config.toml
learning_rate = 0.00949
decay_fraction = 1.0
z_loss = 0.0001
Each number is 500 + 40 x the weight over its row's rms, rounded and kept within 0 to 999. Layers, rows and columns count from 0. Numbers have three digits each. The size before them is the row's rms in percent of the matrix's.

# up: layer 4 MLP up, 320x128, rms 0.154, rows 122-156, columns 0-127
# down: layer 4 MLP down (transposed), 320x128, rms 0.14, rows 122-156, columns 0-127
# gate: layer 4 MLP gate, 320x128, rms 0.146, rows 123-157, columns 0-127
up122 093:520543422540486520490450487466577484533493581525463490472426504496475458472486500469555479559462499534472546521541572507468463472492572487592460488508529492492482533449489518510504535403442423495576446480467480437455495575525481577548494512500446514455568529574548461469468503559503481546516484580442496461517444557519486491430470525456515466557533485506504472532511487501532518510452
down122 103:542476446520495526555541529492456463534536489563501463524500528481437464555523454447532487507468493501483511533537537524497508471527542577481462522442497499488494617431388576525515441535428458526553507477459471510519495477538455499460442483448434484503459508521427448572551490488443506546523495581474506456518485550494491526531456554491564552522561531517558496510509533410538491510529
gate123 085:488544462522472463451494587542504499488496562545521403549506495445425479525515470566567473566516530496447474539479533499399528532434488531431460480487492490480526477485516495500500464506504496560570546459435494517512499533472512530500577495539542551493577544546456518489513521431561460484444476520534528462476499475483513443430493539459558559449582472534482462424479522507459546484536
up123 094:515533504490479521510485481372541500475454500536531514498594524571535494544522538463461494581546525416535535493518557515555448397596532465520487490470439503512516523454483488466497512479559550529440481514501439457565553471498467480498391461472451507573508465536514546541523517541481511499502526504482485486542477591550563464544499525461492492543445490476523444502447506479519495521492
down123 083:475537572505459512394428470508544487431512465523566623489499476483518445528511530524518435538551461488513503493541508557399509511517439581506491443499448489529444523531531558529521441497518511572459561466509408459479496511507495514478400519516466492570515490491448521483489523490520533497466514457519553546573466514592474500533531526518539521507496456452567489494505502494503509485479
gate124 089:529483467487501484488476536495562546530502492596465481529532453481556483490529565435450472474581577462555443503537526535507520556549436521571488561440515538497523456515524511581459519510527560495545429454501495479621572464528465470478474510502466472509480525456612444533449560439485490538486541527516523550481507526488486513476475527536472528468542518508542577512520490508507492502436
up124 094:586529532486553481528487510465582508478518602528474482557588417510537496510509558516481432476491580460503476474461539513480513521592464479468495526439501518487490524519484612523452515505554555453517459483549496451546515454497468521512495547507515511536535517461504454493519553472461587534485462457482478531451494541531558460461491471488402520444521545484464560551477473477507464567468
down124 070:520543489503544469513491446518463475486538568483483507547504468593505570522545493505465498493445529487482492466539441475495510521568541454430469482474500535442507459508517537480597479524436501388453524564507445549441537509526445432516527546514475460456587524495540436488541496558503500551481485535493454484484502479501528482510574489471441463477514538511473571526503425449453422432457
gate125 110:519506511496487497484573443505452508520484533489550565576457535458476427483515502465510532508484540503495526436440434546423461456492512532481501503509481468564532532495446513501422438406478549458430519539577484452521534501515443470503566471558513548439527526475477452521502514522545522509455590466429528483559533490549473454553470478475489450436466432489503448472543482514483527582494
up125 121:490474535494535485486518540525491459570507490526458571459448529478445478493456473453450511447546482582546503471512558496492533525417448477580467462532525565511451485480565508486541502518520513505483486527488542458498485511505523462464542443511546557573412452469529513459449574457435497441503489481520486503406495472434468549519485513524518407461470536459469589567492463515471462471438
down125 120:541545515479495497491439508497431567551508462516508487441539445474509543496513501477497530531557482541490517562525465506551517423487461519557500502521490445524443438479519519528487497463471514481477517537499512531485549507467565451532452525469519520513453520437500518562492484502474406492586535677556458497505421495512512511481508487533503550555550595541511505486549415493514491560459
gate126 082:448570532532471532494519448577473512480467514531454487503476563512584544519505536485549561454479594511521477519532488466559567493521505474515484573489527466515567526469523492530488495558467548485483539479467535513553453593580503540546482486525484554533546472507492529554488534548550460421459500519604499506501597485469444498447475519486500532465437492526545524487512427489527551445447
up126 090:505496544512442586537539558506480526531522493432540464509474572571559456417491504469528445437541492538450542481505481523594490567503469514501486584532459484488644501468479493496543496547480538478530511509471572498492518458539488536460433516443409479490509487447490536541462475469524454452478493560497485472448545529494478446464399514517503527447465474491525514532497453509515497479502
down126 091:448528499520494500487502372536517513459549546580444511562488583458465486525548493549467586522540522488481521509545499547530440578484416516432569469518486540524473470498436522533481466505514468520570448545483557440496479560499572504484520543516476511527527487516528450478452516557495548471501503539484475517459485469418479453526518481459472422447521554536540560478474460473489542450499
gate127 083:454565512406487501487493473464504413567496444478510479466499536573533481579532534517509524465541449440503531546513528577493431494465519465490535478470462483535489566506483421497551512517504546463455434538496498518520455523480485540538501534519479542474488512505509504441513494507445462478378515481440480482433511455581548496520503527474507572472495480499543551426507488482524637514516
up127 093:483529489495507471464505366483515499531496486574572549491550548549515533473560471463491513440463510475535480478462449516441494499595488416510466563508535511473518477454501448530527467539538437475580488494518535513493490445543449534509456558504540538511566499538446473423465505502564537484469485561468521577532507558506534474447579495471545582470485517519539443486536514544503474505546
down127 095:492442517549445537552506556526490521435484532444478488520482443536560463440464461463497474574480549515540466501501548443471513526474532538561468487514496453489515531482581534466537510501429525558498549396466468591564470547473553557479524480555471508506490510471513442556483475502496476502528496504497504514464515570519457513501522480483531432612492498456416505598469509459510436467528
gate128 107:510519461498491487484518571464553476463572444510542508481528497503515513447488541547504587434467514522460454491416391499469482418475460496564490522506522491394413472501566496460456502553533546521498486528448468534485489552516387519489481527577497505559498497431423514531454474517454510464465486507563461499443511530542503443507508494494532442530495444487553530515463506490465454507536
up128 109:595487475565485499474565533537476417510493519433522510540481512602504522422417465511418456514471422460516495572491486434528470568486490477561491485532415549499463486526486512559444518495551499480448564559489527493483565561495483440477514467424525491501467585526478478527533474498525531519500478530477437503496566475496503514566441486508503432472490476503528523546501530494524457553500
down128 111:511506500528561531500513482514593482420525462480521503525538543495477504540526544553488465462512473539516520503469433504525578506507494467492452461570491503543491481516521516546539507517511451468577403526435517530585469469542478465548520595495511558507466449485491517503490479530425472474498513544581534478502494449575484379458557519567471546490514529540528512494422489546510537541422
gate129 098:470482534515484541475438535579522557475444511457556480505523510517442464494553463489500473415439526518583490470497549558362453510461506523508537518476542406531495492482556497476482463547465571480464527469565558504462512520553515498456474494493473513407499477515563547511512487463544542480509455527526531481485562542536461475489536504547504558397500427477504543503465535513504528515445
up129 099:485522577489528457511481517460479486487531458409558496529472521542519585455501531542553504431428521591477576505493457484526431505538522449487509585491462551467472530493509536433540489463487477520442505510539535520472505454500463495471488521536518539470492507555550505479489468490492489497507522469585468478552560592481499458504494473489495532497436522488547446380478562517590419501526
down129 064:478579484501531498436515517492544570484454434510525514428558508464529428487481428519555501493465452516529484477515530436503490494507410521538506443404573469513510519483490455496515426552513546501504522449553538439534588451481468494496488472539433491512498532508479558533535500439544517523540498450472541467527483496619564498495480455539575461529503521448477507492426494523537489490432
gate130 112:532547496476514484428527548484513565521485487531538531479417616421469460481498472496529498495511530575572473449546448575513497520463490453514499534448556513454537509470497528469492436471473532457487525463522461446531452537461466505424493533501534504494513494460494512513500515489566544453513464536583462518477439532452505506461499558546511485488565498492409460451538496630496549511543
up130 106:493559404423546471486505454496525417473479439546485514484471489487546392534532438457512455528425491477505514497515509529440509422545541487482561509496540512497479453505504537502533519443483524517424476483469481502392453519487520579542476480512371473495483464462459496580497463499527474550473492462535459472515501551489506503515467494442446503604497468491501482564529533541501496518515
down130 118:514530477507490573543502490521558550523548442534484485440536453495487477527477391490561458498417551524526515513455457494498544438537540496469559492452552533507517522486427550488473441483495507522536550494496471490508455457504484573527529520559405514483471511497452586480466521545585514478460481466530518466512508583554498501490489442471472444521483587498534476623552479486487519543498
gate131 076:502507476551518488439501494441520522554474509436449513460440545523502532513530450459533527489459525499454466510471509524512433449540474486507552471515486503471460526520449552533475404523436388494498460465549568487519454490507475444489393473417493540487546518464467472498436494497469516461524445493543460528449482446482498482540427488488575524406531440516429474432459466471502520476453
up131 092:507522530504447472559477502510490508546500474532631568527525526442553509470487560538488415515520503473441487430510533493515525489467464533429455541515526524487553469453512494521481504565480491418488509471467542532506459499495540471483501587572536439463501502547490549492518517543525429487501495544483459500511475504511465543495486449556471486576442478512445411572451583532471439476577
down131 095:551505478469413542514521606512438536479528496481518496535505513567497563457464501451440515437517459477481517483497485383513556553466525558518473506524514511431501431438581514475514504495488570498444444465536462573483544488465499576453515525468553475456504475495508502457474456557449476444480427510485426454499533499526525520451468553505493476561503542516457490527480497575438465498520
gate132 108:474593500431494537512390558475462563471489541555540515489532536458500512504514522480509438484508536469513552540496491521488491528499528569553452543501486565497443463479526518474523477495560596511569500495442441455552515552500547475488449489508540532575496431549510489518482524520562483522525554589511539506478417481499543468527488575511511528429529515476423528441458568506508474509543
up132 099:507397478454496509483556547548397409457545479488465457540478468494500488556546480494520450571462478526548499498456521560564448505491457585438465530484534479519555557539480448530516527536463439509473471505452513537492452507516466557480530481498480475472388499524521423465501515442458474503467512463542490506534537511518495521523518512561500488446511516537613466519537506435516535478441
down132 106:460486536402478563484500490463501458463504534490520553457506468527513477523517533435634514589504464463490500455498545537467450475490582543447485514529481514482495477484498480481486513425533588496505452457462443574513489486498531450569499494556569448449500499530522429547487550498485428514525559475473508481448509516480501443414533442576505513453478548492551475482509498451482562499490
gate133 096:507475469424555503442521498495552451510556512518502501529516462467509514520464524480529508558527561579516553480492499483471461536450475470567585511547508474536498497512509477506554520459533492426457533440529486575433546530521468542516451421593486498511503488505452536473520373415509483444452468453487474514536506544495504496506490542497510476605490491451443519407534463530449475521474
up133 094:501492528488479514518521475487514582484447508515479495507560448516499485616519512560545551494422554448411491571506501498444503519472495452489566474493472480477410563565489455492427473524417515536557503450495611465537513503503444498505489426563548454509496426495466480454519502499506536503496534529450555535429504503488526485516522496503486489500521500602486474476505512523548491417451
down133 106:459494519548458446430453441514499558472526507564416571526511462499457444467490399441518534502532437428626533563541510502549546567489447472519489442489470488496500460590495536514466492514468565501542530516489543416463520511476467542538534512490487504457480435538509497511518435509419478535514479487491534516539532491459459472519509434526514497489552464520479519531471547468512540455461
gate134 092:463527565496532495482490437551477500478542468494474611511462491505428490495501445535536406457457482494505511494429462490521501505482486451433477521534513492485493492496415547496525532480540566528524424501484491499480542449481472514508470554487531477484474484504490491506477409552538404574392583486476503501529494546581512514517459502527516506595494490510462523525390531559448508461512
up134 089:456506485474482568479466529476498461567449489575495376504520490512635484494450551482518492507516462458440513473505533474422542510523452408539498544551486393449479508508457468521534491469467426535563500518548513486505504503544540538430554499461512511556526505509487514526545489510503489510444493501567508504544572500510535464497515534515496511462486615451485482489555443525537512524521
down134 100:524515468473540528551499453476486393556497563519489492520515552526529505523487455440429545528406524528450480593536507500526489486545604552501442429471564508515450531493497510496424492528520475483464522464509420493546490519475491467463498495446539454420510472467458534516487528554445571539553507563470490534485551487482502524441525499446432433454521499508487423510479482495484464432505
gate135 109:512521492457483422526438517494472556504543457470481455543507505431458513509418542462440551473528480471460471528508471402445509528500489502499480536468496488528515471487483479480594481560512494541509499494549521551496519534560514452444505510446553562549472512498465541435548500460540544418483487494489510586440458516471468537579533524500430540515466443434409501544463502494518526550410
up135 103:498471548521545529437569546482488464506490481485522529413479455483490482540551453465486526475463514479527491439498514549473463460491478563520503420535552443484521557459585498563412565507578541438481504438527431480579425478534475474569516514466538418489550479511538491527529504502437480520502492547436419491547556514470521480525528509499498508565548484514493504476500514458512503399503
down135 108:441443483507552583468492508448516481473529585471537495455530465549500556537462509450434514494492541499454491469560517452595520500473565500529465480446507462434510476446510547471514467575478481453484506467478432474501459539588512479500535465501514551509512481440501504498515579439447549497516491586550496543612529491454517513453461469524505492564533506513536423531482535469463487492433
gate136 091:426559445493509442501518432448547509495574491498564469525502454435449493568353472448458529551502427495474459456511506537542439418560522470505523485551492505522542502490535496545492451497509511544527522456480474500521501534489441472549508480441519488521560510562486468484512464419512477492554500499478497511564508508495456520562451505443479486621506533514535450433506500498459494528488
up136 102:474553500537452442481538512447505509532484449508544405554511543416499453451482555440521466510528454523491525443482491561495475506510570506526544444473459538573431551484511527510495465479539514566579485473440487508495497501509465548479472545432558478480533536518518522394505511449483442498549524514574471525569535495457503514490417476544530429574517533510551491489564452479509547473501
down136 073:511536435449503522513584495462436478480545490498480522522481526563544559536502547481488500585497470521487445437454439489496464458558590477480508486489551511498530530520476544505484470418548519489477547510492491569415502474524515499575514497448533457446492539484473421544494503480458564515522571474504425461492579463525477518495518508356466505558511485525454501534453524461516439491510
gate137 087:504458521489498456527568509501460532500521489526462449506521487502552456499526472507538506437484593485560480495550557550499457512417433545433505498550547513526475559503465520573579477495481500532527564499579488513479552437447543477461447512471444505503438479542525496524432489444475477462411483465545611507542495580513498520509466514531485479478435499487522538492499527430590502537463
up137 088:457471449479525505520447475523509501477513535511519455529420521478491514514478480603493480570512528507509501490454482521536523424523465479478513509502414540618610463600451479529451452474546441534519494556508506468513577529524543511472579540479520555503527567456449551486525424522504524527504483516516479516466480477455536508477529570470474467501504550542547571486554461524459491455564
down137 093:515491572553504516553535435454475564556486441549471423497510472559579495495497450448482549410519444498516414507566490494500516491486476541486471485500495504424516516438506528523513516469470519486495522403545490541557484499490556483443430564538486512512538515503476533514438618513478534524421500517550555440548534493527497529552535538536470492484458510519529471487454560484503479573461
gate138 082:477457542503511541482448431505586453572540515483490475537493495567492438487528485466527458479522497542544496462496536546490505512447527541567525520473484439548532524431475480604456538498486481504542518433468476518480541483529483545506400468472481497576503506465530537460525496445515526469481518514523570541468435489481578443528504499488553522488484466429491403596507470488457494505397
up138 099:449490489457522480489478512499454486547493421528544546505451500465503482533523531450531431532507531530487472509470500430486556459516489452570510526484397482500448491507512489473560497468438457560550553461529489448577486516409464528492527486513494556485489533503481581486470513454434428521511446449495543557433545523468492502422465429549463565518520486536480470502461526447429574437516
down138 100:454531510423503476464474484510492498493502441535568516542483539426479395529539549449623468470526467526537493522512524472467540481484460477513504528523489484480470590477586499491493478488449481570518530441596520443526521506450511561477453485546522516466458546487541565524449523433496437488465533463484561537513551529537457454470488480553556515536492475518539457465460537510517594517489
gate139 094:566522526556542505499489599499493497469450533493473450548474490514385438557448498460486504550556512499544515579485451520490510511498492480472552452484494512453485529526496449460490536423468476526493545458524483460521561468461505474482577477411542515505546451503409522474428509478446479461490495555463477610555534480549516498463475492456503431500499488548467566489512472520492532429450
up139 096:495478435553498525529505461426418515497465417497560470464486475440472536509444502463436524468572437455471441515519491533488451461503446535499534525513436507526450492560505516452527484494536559461473516549506467435511534441495530508464480463530456509427545463510435545490453487545576548463476524547505509509539514433514487497605509483526537427486522427572502519549467503555479454443481
down139 107:515521477464493519474516513469475494510464513547562521521419504527492509503489478431547511462496438484507431499495477463547503532496461532429544522562475477550493552427574532499523429455461493483478412489490507490514539467468529510534470420481504511467554456531420498496461509504518582527473538429438476548520531442485533410561475510437500529565481452572399552491460488479470494587495
gate140 083:461435561445525464413464521489510517556457537492439413498505531528497494450437431550464456494577493540561469533485505548497544465525545503502514448501522442508506486476443526468457545485505474481510457478514493498455522550526556545498400518532489460561456445487471536476432445484543530502438451559483463514540497478564553489596505525455512423548526490469572512503533481528459488469446
up140 083:550562370496491447524547503510496531529427550476569472537492416488531450504595522497494537506471517490502475522529560492523487487452443443539527421506478527495477485539570533448526459514520504539516452491492513511537454513521416507558585525462508497474450502456471522504522504442517528516527464445530475513437530488487518534517472467500385553476501569525434510499487561430554452514520
down140 069:488532496536508467550505469576500544487466473519585483509491476443449479497515575510560512419498589431540484510452525473491549506443448513516530532459540595534463503483473492528475486485512535609565497452510505443535492421482431528525466452494520557491531441432523579544487536453548499507520530437541507529479507524500455453461525534524538451492484514477525520440518595506528563492529
gate141 116:509470463511497531521471484568437455533461497562484535557507548514480471582528524468595506522498577566537575554411524447493540530513529506476492511472465591520528434547466448511490507527495568484461494545531499502539560468468539474495515527518511502517528555543522512536544501579536453479606564495512492517505554481497512457429469561570534537521513450549447520466530495488509509547569
up141 108:543516505542477541467498541517528483522543538493515481449543416527535493495571455492489515523475496437463477530494519587523483476543540515525458485489506483530438500514501533504546527500458460448505552535461477540492531475458522463447455488450473414469507492542509580487490493502520399529582489356513453451525513500515549525539466468460498475463585502564502546463434551396539482458526
down141 120:445540541493427536497511481470537447428497499540498525448580461502496507519501507482448434525455538512505525553530535483512494520490472517458476542568454493455527497453464454552477488470500499430426533489463461488513446496407582584473427565487472482456553551547544516494510500492494515522556521510489486520460428467408458493493445499464482495483491568594441573466447454518505504485436
gate142 100:507425523479469480463431548499524456523450542514508486511469505498491477513498545532539496497526575479565511517449521540493502465494449554472544495562504492519478508515601539528443526520496512465485470497481547520467492540501435525464557494535426485512535541455430457569555471501546417426408551512523557439448579443541403549460497540529519493441473592494481526521505475526502504538535
up142 095:528454483498499384446480405510528428517501465500515524504481599526501495499446550492490502563515516493466530448515495543562463500553489520475571469512537545543500516449562479519461522464451526500446533557485588477424558489453478572466507479478509513510479525467532467556489477535470448475426453599534549440521539512540466558534523520537496487528450530425555489475481471511465464503550
down142 113:571430553428471476428466549551513495521566475518491530496519496444547479564524503557529472458476540546524527485532567504507487472469490466537554530520532514505502484465539484488472470616442552548496488485481458485467532532482451422523521496511528512507585465556580557472489481484694521438500517456562520501471463503477535533483520513494495475523467491530473500517484525522492505496542
gate143 095:454496486440438479457481529533486494501467469470463460580483491501491459529588472484523525442527552511506520497455529516484486487511538470455454524498497481533462506449518496518435498497487547474480514534482501498480586544452459454447466523484439469470470532518509471498443403449442436452564520426498538468464485584532506514461491503555552534570513558413542566544472518410542543455581
up143 090:583463526507482497534471476544520595520544496544492490518497442479469438503537462479495417471417497582481438524482526534520496479519553536515517464487474506517559483486526406507449542491444507463494564489476456479468490494505535500501488483518544498490535506478470533481433498503557506497518429489377546415418491520421519556584496536445499517516421501475455502486497557499450426540520
down143 107:447514538477495539512476519505493526481470478569577525544463523470520520503488500565514533456513439512516417512464468510547519502524527474509513544495449449535519478490524488458552497505531458440499475505469516537526563425432431413424459541529486564460561531486585589458456459498522542515516556423592513479490501483604513492536446531480501466563491496535509535501478529498595466463505
gate144 091:480498467473473530491519574539533531549464447460475456467492392421437489514513544448477479443572478517475438449502522447552478537537509539563492476547492497542492490398512555613432539496500563518542479475541484484482499523559464459488527547469509449524559492494547527546461510513553443509517502459488545539498514549509448582523475460544510487518506541457494380479497507509490486526487
up144 093:485537496532536594532473467485470531497535501524535440489484460506461493473546529493501498524514537432440554521488483420509502568515388470503451431579529507546451438483393492477494423494524491501521478522507457417480482480523540497434514527490491471563482505494430480473505465504517466531436489536458467587511510518522457445424496438443472488474418480474491544486474454488510463589508
down144 082:536506507526553534475496526476528493476471568443489542482535507560497461468500497529457572580439525511548493468470470550446466514565459446470512545545519516451550520544485476451518494528521490479396457560471535528499494502449472475471590517495505505453530493453565415427499517552475510496496563575514416506444518466458508421465483506474505474472472509439422588484539493485482507415494
gate145 092:436463509512546623454533542510528514461486487474457472566474497541502467486553499528504533519491468541481566549454589489540590476552489573496490469565529519536507463521521389565470474464544477566480453495486556438475517543484443545516539565565493506451490443508542448507477485486522532488498488501550501559484546486529436451446520437476560496493500574468496465476494461523469520542481
up145 088:462485499536548517461571479517561519511478494477463512494568522464528511474508472493490538507497525511534510509492496469523554566502500603507523473566546559537460473528557494536574478489457476506459533471524504506481455535479442480536491493563459554520462438465572459416456531454481581516474527544566532513473553458494447496452455460533498460552423628461474461467541453545498572541465
down145 106:480492470536503585472465447475545565457500432483536458529484493519468535514512527425545511491558540540496517570511585462459482537488459484505514495468530500556462523499551438553493480539423493526514543428531482447557522502471472471493459487538454446480456572537504478422559440461512491507492483464425503490498559523524490431462525530567533491523534513516517470572557583497604540487451
gate146 087:501494556486552458498464442471495496478518467458452605543475521446534583498467532487604517513512554562529483554451521547451549547447535546442494514405462559482531516534538529494550479528434445457496497511527543466580462496494517507498486474570477458490491541464448514508468555503457515528460526466528509450525475505541541452511478575541519485450475497565521451437518586549475539492475
up146 085:559580546541514540465521424455554528428501485489494502475503458476450490497610480518496472424529500495479527533483502425534471505449448544520491559479472529509515458490558526446531532419503457560492484543538518448495558465501506519554473558437573495499578521481521526556518541468515460512440500465486499529483531461539470443531547526512530500533452580521472484482452553554434473443584
down146 102:473516541464524573469479512538527573513441559443611508551473512489417400476524541537516474521495444546594508451548474504486495503484449490510510534491487497561503541516592467560523475414516511523586537424506518477488523429546460520444432508459520467463575496467512547504511484462555456529482532485535491558487483498540512432523485459507514527560505538470514501481470501485457537490446
gate147 095:526517451528464532595427509526573528460431400586525486493527582449467513474445458496448557562516547534548498492402479498510465557517476515493543502431458543450456516476524486528519507507515531514508532520515471546514576480483485431504525492458495583505513575496568513539487510457528514447531478517486492543505518477481440488538449458522539479492432448481515538502453504564545485580490
up147 093:507503495473553527515426483443497455427556536451423527516511469595496467492495475537505489420577465517499501488510489441525454489511492465517516475555449517505465518590509505428454479550526505521491525490514496492459513556514534482455496508526455557514550514524540441413562555499509561562465562629431474528443483494459439433489491499515516489441565503481454494528503475477500490540559
down147 108:442413535512522492502502422514454509507487511476455570466532503490457465517529544491538511518495539487459467574504531533453442524547561551470491447484497530451451530560436542476543461530512504590499538526438502438487546520542518498489504534545497506559514541444465473494490484470538488484490570579443466527523434537416414554518502466533498513492537469533503539574373481527528518495545
gate148 084:446468615449470458513494548558567465541454514440504491431505549478484498462497524497536502512518543510531464439526564522553530616521488538553498530530498505474483524497414551577419483549449443492480521524544501468477419505497494481447462480604500458525489417497474482519452465569549520514507479467474559442532460487485553527460507469502489485549463477521461486527516487494535551481451
up148 099:452466584482482517562483549463544564528515472472505558462454549507490543440536465578509498492540493467499475559510562498594502468490445527512439492527449502538453533474432536543484527508474508478493498478509501475496446522500556481420429488587497457603552475451456590493457459573539494463473475581468539494461493524535535495523505551498518528508477471568464414476505529518489500537525
down148 061:553459523524559571565541521536453477428532533459485528454510513514546569480498475476479563510517480508431546520452400483453562508501529538471457435518474518492522527440481472483514506526487500437441423558479499563481463476582492437581527470525491561457519417561543535476584475557470494475502505544573478456468442502456553496513539514529442515510525504487452508480477465532505451496519
gate149 078:504460429554494521498508445476473482497541548499527578498532453512525505487515506456499506527492601528452511463482463418496537504557509598500483474479487505476500429548526472447471485447501514502464458533591493538501543496492456463449526511481431451423453478521468444434577396456502454463496492523466480482471466467503565455591514495517464469529485545499442439430475517514529489474581
up149 090:434515437558507502492485432489518436548506582560446509514480414464508454527421476488540449484488533440501487468557490508476533486504471536537564475447451476528493498535585555531495580466428463450546469519537519512562441523499536532484520428475479447531479426518499535431492473511518506511478491587496511542459492470481576512530527541530451512516561539528527405473439502523499529510537
down149 119:451538580524476405494457437495566504533531483592451501516494476493526514513476544550480528550477474429539492474547453573505430523482483486481606447543448500502461489532479506509466530479510497466518442558404590456525446568499573470525552514492451439502500448526490552438494465469477508507433498537521553493505472521457471539499558466503474510455492524562570506456490477473481525530486
gate150 088:481539504563455544533535460534568452492458490474394458478481484500488396519564506551519506524584501487481514475555483491521520464474443481558495447487485503548523483553556526569487538475457555584500480447467496459544493473474522589456470448482497485551479516485507479544465546459553517595484508473448517465522513490513483498532467523526458526572509447465585495543512504438519440592497
up150 106:463457479519523483455460544535506500500522462463549495541507503503517591439452511422485478497522493524531470568455503489487533568520481445460546498517523471495444552503465604479515422520512407471550459497524537561462470519504522461555494566475443506418528536539457488480517437438541480454434568528454508478530480520540476549521463500445513448526535433479465462507507449540489578416504
down150 071:436518489438510479422444482515559504504507465523517525548503563391451508472465473494560464452471491485527463529522564492513519524415432486518524489527500478562529523509530558541511527505519494484546505450549513503518476531488538550490449507507468538546526534532522564477526499390548464465522529483500535509464481550583462511501402499517632472507494442515489471512505533554549600469476
gate151 095:470474528455504536470528446466520448485468545594493502530510561551507448509563567578544557489422526464503509523501470553438485533513474516454512417530438488505517537461514535538520517499506558457548509535467603506442503533474480481470480566490494513494520501409539536463436449499472480477497542596534495593559539566450555502538521506501501531465484544514555427456503530534492492495494
up151 102:478514413493453489541503546479499457446441573490518501512498420490516529551514464471547509540517531509449497501549453372548523420529551485515428487495499451519563453450489429501540530511486522448523489429513458524449523514504501463482480452487471542547452543511450463501537411474508493496559523418485461542605515549444520495524483486544490529525532408498480544495501477523484545451513
down151 103:485486589451496514504531423547523481483492527523500534475523584535534429542524569508466511553438458478516445548555490592439458562531433528461567435507427570509467549518498577473539497488525550503518464550443583457474449524477515515468549551496555486516537507475544514481477484551517515526445549583549513507479484466483500485489535477419472496504508538517538425483494515531530487470463
gate152 111:582489519488475592461418475442501532493505495460532530488513512441493470480525433506525552487484487527510472520474556527485497548453487480519489529442473510621422458475502559571582473464434532472528424496504492498475500531525503504412482528529522479514551457528482550474483583497475509537497505437545515449494485530496520467456532511536562509416483536486479497497523549640448477518522
up152 093:476416480468482488516552445420508496496509505560562534507549531489535491503480545472567559502510540473428478492454506520529534457533546541463611466533493479432501482448414431556477496588510563493563478516435553492478486408444505499444498555512442480460536474508454537477464486513447531503482508437598507520482466513452499497468509499474476450537553509513575525512474530485491471519546
down152 109:502536543544503494521482610584486431498584521526456448529486504537502482483468533510480440526464503500544497489537504485433432546479513513538475442523539434430525458487555537540445530454515480512454510405550432494531472540541427445594438506491574549536502488438546492532569474476534493484499460572476502548519478530469489521533474531497458487443536511533497458501493458538499565537471
gate153 105:537449480473448456467510515486526466457558474504516442488568527520530529524500545509527442514459505492485555498434484447566524512528499491525522455488532514512517566471538494435505486525509481451452451452450534590442499460514515505515506468508437560425479558581468445482487507423556460532455496486506511532460554436520491475515464443498552593526474528552516486420448460397493457421523
up153 102:555543484469523461478553533475524540500515582450504479438512430552461507514564496474460500479508512498519557461483517449583463563448521574550535472539439542526522567453507471485530554539518511440496473507493484478433473516576465512530493545485462475459483530576524502502532418514543505525479530563458504503459503528514536484591543562446517488543451470487498488432480475387460498531423
down153 082:458516477569511524492434525475528467543517494513503412512495501476539545501492491537551453396488468520489472488492545470471380472501447508518497440431568514483522528492501496559498514504486466556514567464508543475607478477554562504517466488495443579501565507544509462491511500431498529485524433483513556538534496608520458484581464477550477556512480468558518493446478549562544491503474
gate154 099:415500463510458576450493534503523465533545520535469471486551483497483479510542464530482433490417541515478506494531438391537564503503571495539495548478572423471512468480505498566496535454551461500556505556475497544480540534518503499494507499492522564511534540562548507478583550432502460583521570495560546512518545447495502473476521461478498540512545542461443422491446533432535471490463
up154 097:531517509553523502481520455466504451520548529567490558489580540504522570517523494432414474479499498502533506438532564503540529476526517520474499493457497531481478511484444458522485523471434449485496545501501545519543496481563512423508462465524552510472447497523522530525470541525439547492479555536419494476579469438518622498569507511485432419564504469575425432536517523533519562521495
down154 081:549512524589504466434465497528527524518540464489531499538431510466533393544415507496541468512495488529488561523491474463497477475437414455516503496465494569500530497427518571488530473488473620504465504476478490494523509482469499537521512548510454538511485443527512562523524495448450497436455555469446532505591513585517520465461495465452538520469511526503552420454474534500561532520425
gate155 079:531568497550517445477511469447433473540571518555484536516487479553573471550409516473456457567487472494414497537527488553445452409518570496464522487470511526519519495462586492434525467454487539502528527461476526537505568546477482511581515474488440573500493498491526504445475530417502495522469455535488516474566530447484507558546464516466492467445500464529554539510516512423446516536471
up155 094:447491530483471529501557552484509515500532499502519555469455490530449551465498530451486492463513441439505485484430511483545474508559463528544400522534505476482503511445446497485396459479519455465498543530574534499479498526558497466466540509525512479585550464447492392470517398568514518493486446476435500521514517495540540534518562489425464576484450481519434497520470482480540473596523
down155 077:501568451471531580499536520533509511484425456480528533533506526471484419498534546490580497480486490472536495560516427546467546462508488530484452472471485494562504571423432468533506511454510520538538489455559476475510547425488436555498507456483539515466466490505576500531585545477480518519519521523515598508438475495579530454488532466519537514483606490476518483478553548502534604492480
gate156 110:523524531500505567521476467432502493549520526427497542449457483457457582545456527440449517522530544504543483461500535488498471457507520588489434555528543483450501434556555476511551489458508508512494506470493478492533491562555555466513444468565516576544466520523503392492477430418448464514545572497491497492460458507536457487454458494536510530533469505434452531454451533497473451577530
up156 113:510497533470436452514474546497504516446502526531470494515503545576515393537492520548518548490438488514436519510504482482479503485472466447594554456491462474462514482509484534481431504526456501426493509548535502512439537515454399553518474535443446468421565490503513475461450494519532565528467429564424543454512515504487548504586529443429467489487519511460586506542499507506476519458445
down156 116:506527505478428493520494531512514414502509496451517506528547521534424501492544479462430533507444484500481521530582491493550525550535478418498523529453534469465494493533500489514504485556453449543495541557492478492500511501565527421529538514460532498435505547539485560620506497566501532464557495516556516583537561602417549489494516483545524467513535498486542450467522527533529459397533
gate157 085:448541577545502466465473543519448542515515469504446444460461455533507445478477472591538527482489503521499581524485567509479496569467573545523508563490487546485476444527537548534558454526478540484486491434501500511563439522511430554505492465461492464497525521446491492517470492494468486532463512540466465581512562548547521470524606461526534477564588560481571509475436461513535516489550